{
  "norm_eps": 1e-05,
  "attn_scale": 0.177,
  "bias": "none",
  "tie_word_embeddings": false,
  "init_std_up": 0.0885,
  "warmup_steps": 200,
  "train_tokens": 131100000,
  "max_steps": 4001
}
Each number is 500 + 40 x the weight over its row's rms, rounded and kept within 0 to 999. Layers, rows and columns count from 0. Numbers have three digits each. The size before them is the row's rms in percent of the matrix's.

# layer 5 attention query, 64x64, rms 0.188, rows 0-63, columns 0-63
084:493583463486449416507503464538567461506486577507583490465478564503502534517400579560490497540478525468516511512539522524520529528523536556553472531472495524524484508479532527500441558449482450
080:450477506527529544522481453475426593495487503515487506516551522537513563537517471541457528520449510526458507468537508418551507517437533530488480415544504563524432509465438511493516546517397481
086:592503516485482496417591509462470462514509466467497511587559540457542526553554445498522527554428511519482508473568575506509509502450470520467571456514465512484534506515466424497477489519511530
072:517497519429486488523431532548487502520482383463585459454535463556553437488498475512493511476468512541389487445512483550516515517487489466508534504541454474493443529437470474511424469500472491
068:480570486561545448519527474490482424478441445498523440520521410465497502510488450507525450499521522548549478518508503431564542455569489509487510482488366498468505518533516505504494500523421533
083:468570532493427492468475472489508476576505588548403565476433518484481488565482502555535487494507499479536568518569497460480502517492505525517511493546467522575490552568515499542556463532495551
064:503498451500561589540455429466491514570483449499482516552510488504452501499584545531480455496475440423509504452523505550492558512479473494459519543491521525381460491454509483421499497548499504
079:522483472480492548533494514456477501460520450451476412525466545536428465445472530501484499482502443477510456469433476571524514526501506425470492526451421464510512503420583519419511530445460526
083:532465449592517520502480550536493488549440456427515463471528509472512494508480582536441477529560505489458416555538482516448533481488480508473531514460531452570437430515521461442514471502475446
071:490498441551492538522536515475452508440497465472520496518423467523454486449457513550496567470500499484460522480445567514538521438426605576493507510492528521546516463466519548559547436521481554
062:513492528503458507475445525488543496435427564505477536439501570499547516549515462540590471478434446452543485477471500521516494495600498539487481448519486543526534513540492384518531478516522530
085:500547466471501493549490518521458478517441389439542477533481512559367492435554530474466498438500512509514533522479467511446522478477478492436541452471584482480516468450461515496512491537492461
067:544486433511402401541470515488465511529525538516411443509463455534490472507472542524577528488552460550511508467471458536527520541465543497566520468561493467437493544466535533450525481506528503
072:489578439516446409493538483474477527494544512520495549501482455443480547521545436499606592528439536515447476521468521498492545459502498479532513531478438457534520512458456534463510468542557490
070:485476434461472476550486512533548548442502462429533535510492520526457494476499561502497529452435474466523581478411500546471554518517475520478425474491468425498499472464505512470440514454563588
070:483486533482405486474511499457491460501435508461495538482396480487500518564486504521457531483566518459480450498424542526507502538439499500560538423506476532533516534485614510533533477537460447
091:417512469457557538568470542522504534537550463438555462511581452558565523420512488462474523469508487505492520438448483586490519531479473478517476572463485481526507470478450519486427501528491524
099:537540530481543459459467480485410484499575524532449506482398476498492516507504434461524491420516480482534459485521567463481453442475459517533549461504524539444519494578460497543534523419469489
085:509558564511465477506579537491527447500430493531477525492463519502473509507539457528533432468511579457521568473581547391527514560504502516543532521535472562498553534476523539531509493522449541
087:493485408472480486424453511533506445499556417439482463518516492452491516404526534530525506510499483463522458505491523511458515522504543547524537541456411486497495382507496472538496482415488492
061:487457543464479544523431537525467471475546504483546462539560525557469488485534505578522551460511549431507486466458535537504509485521471433504544435469509479524433509461554523461566464406451464
077:529530571515496455422562521489532496548503514486523546482538462383577512577471470519476482484426541425475491514592469452524469526522486479458510473525491547469520542516484468540481526515454485
083:492452464495501535533526560562581536554520538505470509500519547489516517566526476495527491502479537470455514533546512398529500426493429493477561575503476512499569475518456469553500545407508457
087:539505462463452537509490462485487454546519546501490504440458518478515486558462484554474487491588537522447449480500568507558482467564544475545531519590538503452533524569575487552555526443480470
068:488454520456574516428511530459498573508492423495453478552515483495554534455537533475471561497503486540527479585461472459519506480446501556528492598539474476582546456563491508516495516520555497
089:559515535507456514472526517480590521561538562544490524547490485452529540490527463460600474487499564488494542501460528523485534479528513565438610510498533488452584477457470552516501507499526463
083:485432507448528489458492500493491546450495440466482516584516419491438504475433542460467490462570463490501438516452508547541487531500589536500499571461535427569543490539461493480458496477492514
066:513489492540540512570454442427483572511441514479446470554573534509538497502482533565512482494443458481465485540504477478525465500478523450576449555452497600558464513450483477501451490513549529
086:499526485471437429518564428446478534559523510515511537474526524538403474537503507450533505463488555511551533471567490478546489543468548483511523542479504462569494504431526573423474553499476465
093:507534508478509531505460514461438566523448481495476536436540599458514515508490508498531491565591502543461499525561462527498520419472504444552479516424463570505463534474467462427447485517491481
076:482493503551513532521413475413439528581526574466487571471465472479457486513512540579515553481468486493451509464532496462496499497520509522485502520422474584524506469524514450440462545466548445
081:489484508461460560511515461489443412467480496533502562509456471475441482434522446506512394460486491504569500428444494425508483462543453473460555492521502562467483540556514484555498502514450476
104:496558494560485514488521502480456548514416519556517560513493512473501488585441558559467534590499515535524540523517494527514452516515459485509411486544474446591530584537496531499505465538468504
114:516470495528431507500536530556506475533490475519530558448476496487510539599500536520490481577555527477475471495620483475539505520541532478567450528552434518498465451501464522516453445434441482
093:494494493493500467455469437543480418549592601534477492462474493492550484526504454495543488472544546525451506503474587477470521553582425513500522457519504512522508456571471483437523477460484525
101:506452480465541502535515525462523575541438475457574512467473521550515457481593458507534484569441516554577502528453422474489462525499483511526485530414467472544481495523484520470428505512473445
110:486512549482493560484464482524552570484467535456463498486499492619482435572525447497532461522519562496493570471543451538541490540513474528497490509522386446498454465448557505511469474517478511
155:507511449497451504447549485461502486525474582577448519527430510397536552609491494544522474537518556493465533524555479474489486442493462483508496484510495534495491572550557524548536460475468518
112:514575486468463466476505488491442484471474410456511447489461487544528476445497536451558534411486501457511490484438538482439458461503471509565578524570417519454516511483472557502533543506469501
116:523507469461524513493524547472549497535494500462511482542591478525495501427514470520464520494363509497521406515516471551441518487508568460529570523487455472503537429503460441538458485495554508
104:475493531446480519501435481548463572559516425485553502516601472504506575520577503450445461470454530523496468523513469550527510554513554483497500498482595455509443458530475527492503529513450457
111:492491605511506474491450561499466469515507545498452467522446459537517444451433536563539431435549479549522491471464499528477499478472482601479551420472467457547522506532511476495476445521493467
110:486521496454446490527459456474496499534489484555525569548482451534385435469488523550505473461540528484501493468555542522552507450560529528587542530484548509490601547521535476518502475495545461
104:439455477512555482438586480446476546569511424466467494527537536527471479466473442512452504541495435525484468527419549531462562535479488423530478500495528486495432468454490428512510507534475514
099:436507555548576500516462583467502463480453490514466485502479446502595489573479496567532576495530466458544530552480448531508482514525570522558451471501518489485530535517495469537547446546453476
111:517487462488406482424539490489522459484406472553486538490502539460460484487499450438567514528474499470565461522486495515434582494461494458496507461582499541497484487545488542514500508547409452
125:548466486504524534472557513659536512466526515499468464495573424518530450492479576412466469533504476476504493531517446457528510480518459519460477498569499503464519493490476519491558556480476539
114:550541525495503527556490493521483512428501568533419506483386500521455527594495486461488534478530448489532505506540540466575481445532503430469484465525511559473529546438528504499515515563550515
146:470459472505531569478512516516457541496504390389471456508602511527509496442553507502468521472530481501494488469503470564474503518487510450464447521461486512481473392486496465442483498560540526
149:522516504500413462449463493476450437536550517514441521504460495474466520481570436454516476449451522458526491464508610468462503510496458566485575461560558517460528518511447468500490508448508447
142:480533526508432453508555489494542428520488537558455532444433483420507499543491482529544504517569495480509435465546488490547459472489539525540578458593565512431523563502537511538500496495485493
144:515466459464533489503496528491530533545602412440549488520508480515488511431550490443526547476487513435472497450516491466469546547504488515441519525439443565435506395470478515468492558488483500
103:465444448609529545552462482513479451522517475464499502561455538475495466503553510446485484437540526487529448505498503493494528426569540468551557470543528389483484467433494507541526480488522498
115:526543491543477517511560524407508499541562532510499534436500459445530531559484462453479526493483485494456521468578464503455514470507500499486420541523497551554511539504476551529516468509365447
097:465419510509538529471430534487463509471508552518441496419432488491529502500488523508551550467461505474468495500454534417518458569487485535479559526451476479425577500456513491470577454444533487
119:482548529520446526434589480495502497492449580539500590504501524506519466577470468503531434475570579464537468471542498426536506446489522527461519428485458517536547511535490517475530480522461473
124:473510431491541566502498548482532525503459445464489452520569515567534508482507528477476517478538509483522537546422480544501508466552439380457541552509496439576548499538489502430461523504473486
135:559491540463465462466535485528471433540590498493496549510488451505461499509542440480560512500463557424522530425525534433550519474528473537485607471483521559488543473489528538535497504434521473
114:550457527515525527507455514559469500457481447535559482450573492470498436379485487522513529441460476471543479453463471504433531529501559508548482444462487512482474427489444452504541504468530562
111:516478473481483441495520413482503479444521524511559473573535547459565560523539491485498463558505505513512480485456508535516512468481456434538482476502519558568446535506447451577500483596565457
104:479520480480490534539466449493567468596502576515534510437491549523575534505574501478505476467516591500496576476503522486544558455479526527551463499530504482502505537495485498494481434592507423
119:420540441521518472502505551495481544468417521515507495522560554488498475556507599526440514510537418522457518489537428500502546472491462474482441484518545508539447532472515569494464434539463541
114:474459560524528485527501516487561455471506599567494543501423481529538446515440465531522504467551513511538486500473552494555426464499530546501540528502587563476467477524527469549558521454521564
101:526436535575471464477552494524507533497479534545475501520406412523509495508507532483512546412482479493507518465479549463512451506454477507503525500579636535507488494496509440486532504530512426